python train.py --num_hidden_layers=24 --hidden_size=128 --num_attention_heads=2 --num_key_value_heads=1 --head_dim=64 --intermediate_size=320 --vocab_size=8192 --hidden_act="swiglu" --norm="rmsnorm" --norm_place="pre" --norm_eps=1e-05 --positions="rope" --rope_theta=10000.0 --rope_fraction=1.0 --qk_norm=false --attn_scale=0.125 --bias="none" --tie_word_embeddings=false --parallel_block=false --extras=["capped logits"] --init="uniform" --init_std_qkv=0.0347 --init_std_o=0.00501 --init_std_up=0.0347 --init_std_down=0.00317 --optimizer="adamw" --learning_rate=0.00291 --beta1=0.9 --beta2=0.95 --weight_decay=0.037 --lr_head=0.00621 --warmup_steps=436 --schedule="wsd" --decay_fraction=1.0 --decay_shape="linear" --final_lr_fraction=0.0 --batch_tokens=16384 --max_seq_len=768 --doc_mask=true --train_tokens=107600000 --max_steps=6568 --dataset="wikipedia_en"
Each number is 128 + 32 x the weight over its row's rms, rounded and kept within 0 to 255. Layers, rows and columns count from 0. Numbers have three digits each. The size before them is the row's rms in percent of the matrix's.

# layer 3 attention query, 128x128, rms 0.0995, rows 109-127, columns 0-127
098:081141033121138066155090174092139120144083089118099123072119125109143082173168141130111095115154099129133141137089169119101079139149088083130121121160164107163122172140145095115153146107126112163163106108137088165144130106129101139172069183160131108124084160167068147097067136113129044132168113145078152131120156083152170130184120118081119118099162179078091158159159177136155136080103
118:097126191092105168111114138136153142163163070177150101141138122136114136115090098118121111127115054117112158083148105110192090108137131140144089091153146121111090141095126119107111128136179132163142077162109107097125017177154093079101189155116139118133159118090148119134120121076101168115111186156174114072165114138074113128101159120145110069141088050142128133104082080195101158167128
123:126193063110121118127143159118101128119134187077175161134161155097073155216146172150084096088184145081159110120137110160058112142152130138153091125125178110111125122157138098133132136081158176124164128150139075135145209121104129140177092146161061133126136130155153135080138147093138113105137138113094126134134174087155151164165174147132120123065187111114099108076097092101113073107072
116:145118150114106132094136109112129076146124116142131093092090107097140108039091112117182159168189174149104152138160163113210153127117145119079131107102119206094131157163081200128104112159153164144165122148073154097178068120090104071094169114121184099139137112112155125179150085166115191167085143120166119137106112131087105116074085145115111147169104141127122119164114181132078154133117
096:069094079121163120178066124155136189174117099099147180149128131158175114095214146134147131070085159130111111147093187144095121154101124099118107104169132128174138113105142058141123119078140111061120153094108102135119173093121140221184122167164118120102101170154083112108146113124134064078125117154153094115129171070120162137161126146144128128082125173124149131122129067128153125167091
077:094129100147208076137127130090158115170102126159103123118128088149101111051168142119096133109089117159037154106165171145148069128115167098157122114115139117173128161148110099095089148144104133160119108126157171162110128175137126135110120079109144106077173145170141135198086064105154024131165117153123129079137140148123145102111145128122123130147121153077118148199212144138139158097085
117:172156169131129142113139102147162129146100133137098158167146122110075159160062130178085118168092069115165097100147087117083099088126111168125192128103124160101091126169160109131168114127135082151071119145156165160094097177157140096088096112103116135146176089107123136095157190154130118115134093139102195170141069192172111134166142106144155117084176105135139158104169134154182099122222
094:115096147106173123122148126123080045137172094139117090114120121108185128111111103078190183135140167161090112116143131108183203121170119094092091128106113156151114108124083179164061139149149206105142172152114104083172136038107114122104152118098188103126156165149112113159126141140121183165081114093165134161107130104119150111073119140124116119133073089121181111137085120158125166080110
086:132139164094101151125112106112152102131128077138123106120081111107175152102089040126206191126029175178150105128148136118172166117109175137106153137157092213095088158166093141153154078147139137156154120117072159124103095088178101149077138105131164147132133131158092100154123129087126145089081190156145086126090135126117108127150079124125134173186080113152151139134077118121109152151144
123:126133122121160087176096159163077146104157136080115124146124192116134195194175124166128124148084159114140133131079078113089103124158106168146092155170137084120184164097188093082177101055122090151132126085145066128121155118184089193170098145200122099136090126168136143117121149120152138107110156178119097111146146106124133136168174076099082119156099137114103140108083098093091126152091
076:126136089115173091130129168164055152059129134049099130161132172103166139177164136135097178123102155145115150143110106126081156158195072155158085160143166096123187133129165136091102123124075126122118206065138100111125182078125144168187088135146174115177130134148139160124153170148118178108130078134149076117125156100113172109125135104106112144136129164064110103136078095112138114150083
082:158144131168162133092157143122100178158117144081138190177124120124084169191197211173075089072153123112099098132088106130072058106123152114121128097144182127101132154173129039110150139095168153100149118160139142170133192146154126144105094075100110148084125094118131144102110155132130084130200125130118118161140087132174104175137138125159132113081175119099119158111159108133164109107163
081:115121117145177117132148147116129143106118120145172134153120125106184156157151144095128143102100144150071089128116078094106092141155148135140122159152165132189119098106189143074113144098162154116123142136178074134110094029197079116115100136121115112096130121182141091149133086059205056128131181168137211133153126140099088111117198114181140142176114107159163124083094093150126141125112
083:205156120129104122138174105128131117090125126125120137134155123087036152182129114162054139178108096070167096097158127132102127136183085159112136152131117141077146098143102126180143156134155119143061131151159174190115176199115157109109117103127092113134139135102092166052088138133097112134167108123121163172118149159162149138140149119092111130136155137145090149150127122187203065076180
081:153065170150080156139090125165090138099170164123137156124086164097109176162149180135094086151182152084169113134073138118121121100170139151137118172127088075128171111049080112149142102126137141074130130132078101086139164152131153166144167119154104152103054185088085180077108151143126142116135128097132110146114151132172116177173142151081109108056096074124134113130076135124118100183137
091:069173068106175074148137194106097120130123119112186121175126122112163141185197130134082088080167117117054120107131071117060078162154042133097083135155166108204176118138145129132130175114130170114164137104196063141130163041124101142156106135131121104123124127143155132149121114133152052132118122157127156111133130087116137105124152156155132123127109135132148107105119111121151121122084
102:115108110127123155108135100105150115169083121174142104101146078148138055025063140095170123137161114166106141161132167116157147183090152081122163103095104158149069070141090160141105151200134117097139141146151196114140102097095156072127156134061140144129157119127125106162153106118108127187131102091129147118104112139083144104060113167171184142101135101136193148131189141153149163116137
081:131124169135061161117132082116168112170117124142089149096120136096137110105081103129183141148133167101145132153103216098147128078101207132179158102099085153078124165107056121159158102121134076111139115111061180081180113166078120126094173139142089124153077114108111122090110145120100191138153162075143104155136116136154106155151107152088107174117134108124105105137087155095097200142171
088:187120147145141162077162086114082104094163118147112104085106138079061183165158173083087135190178084119146105111091114090125128144179111125143096149135142123104158120196103100151138126136101157116101181141129133142152167162121172135127150131086114089106135124141101201101069224088126143170133176084090119183152164119151118179138160108130130117129161085101136191115104116177149114095140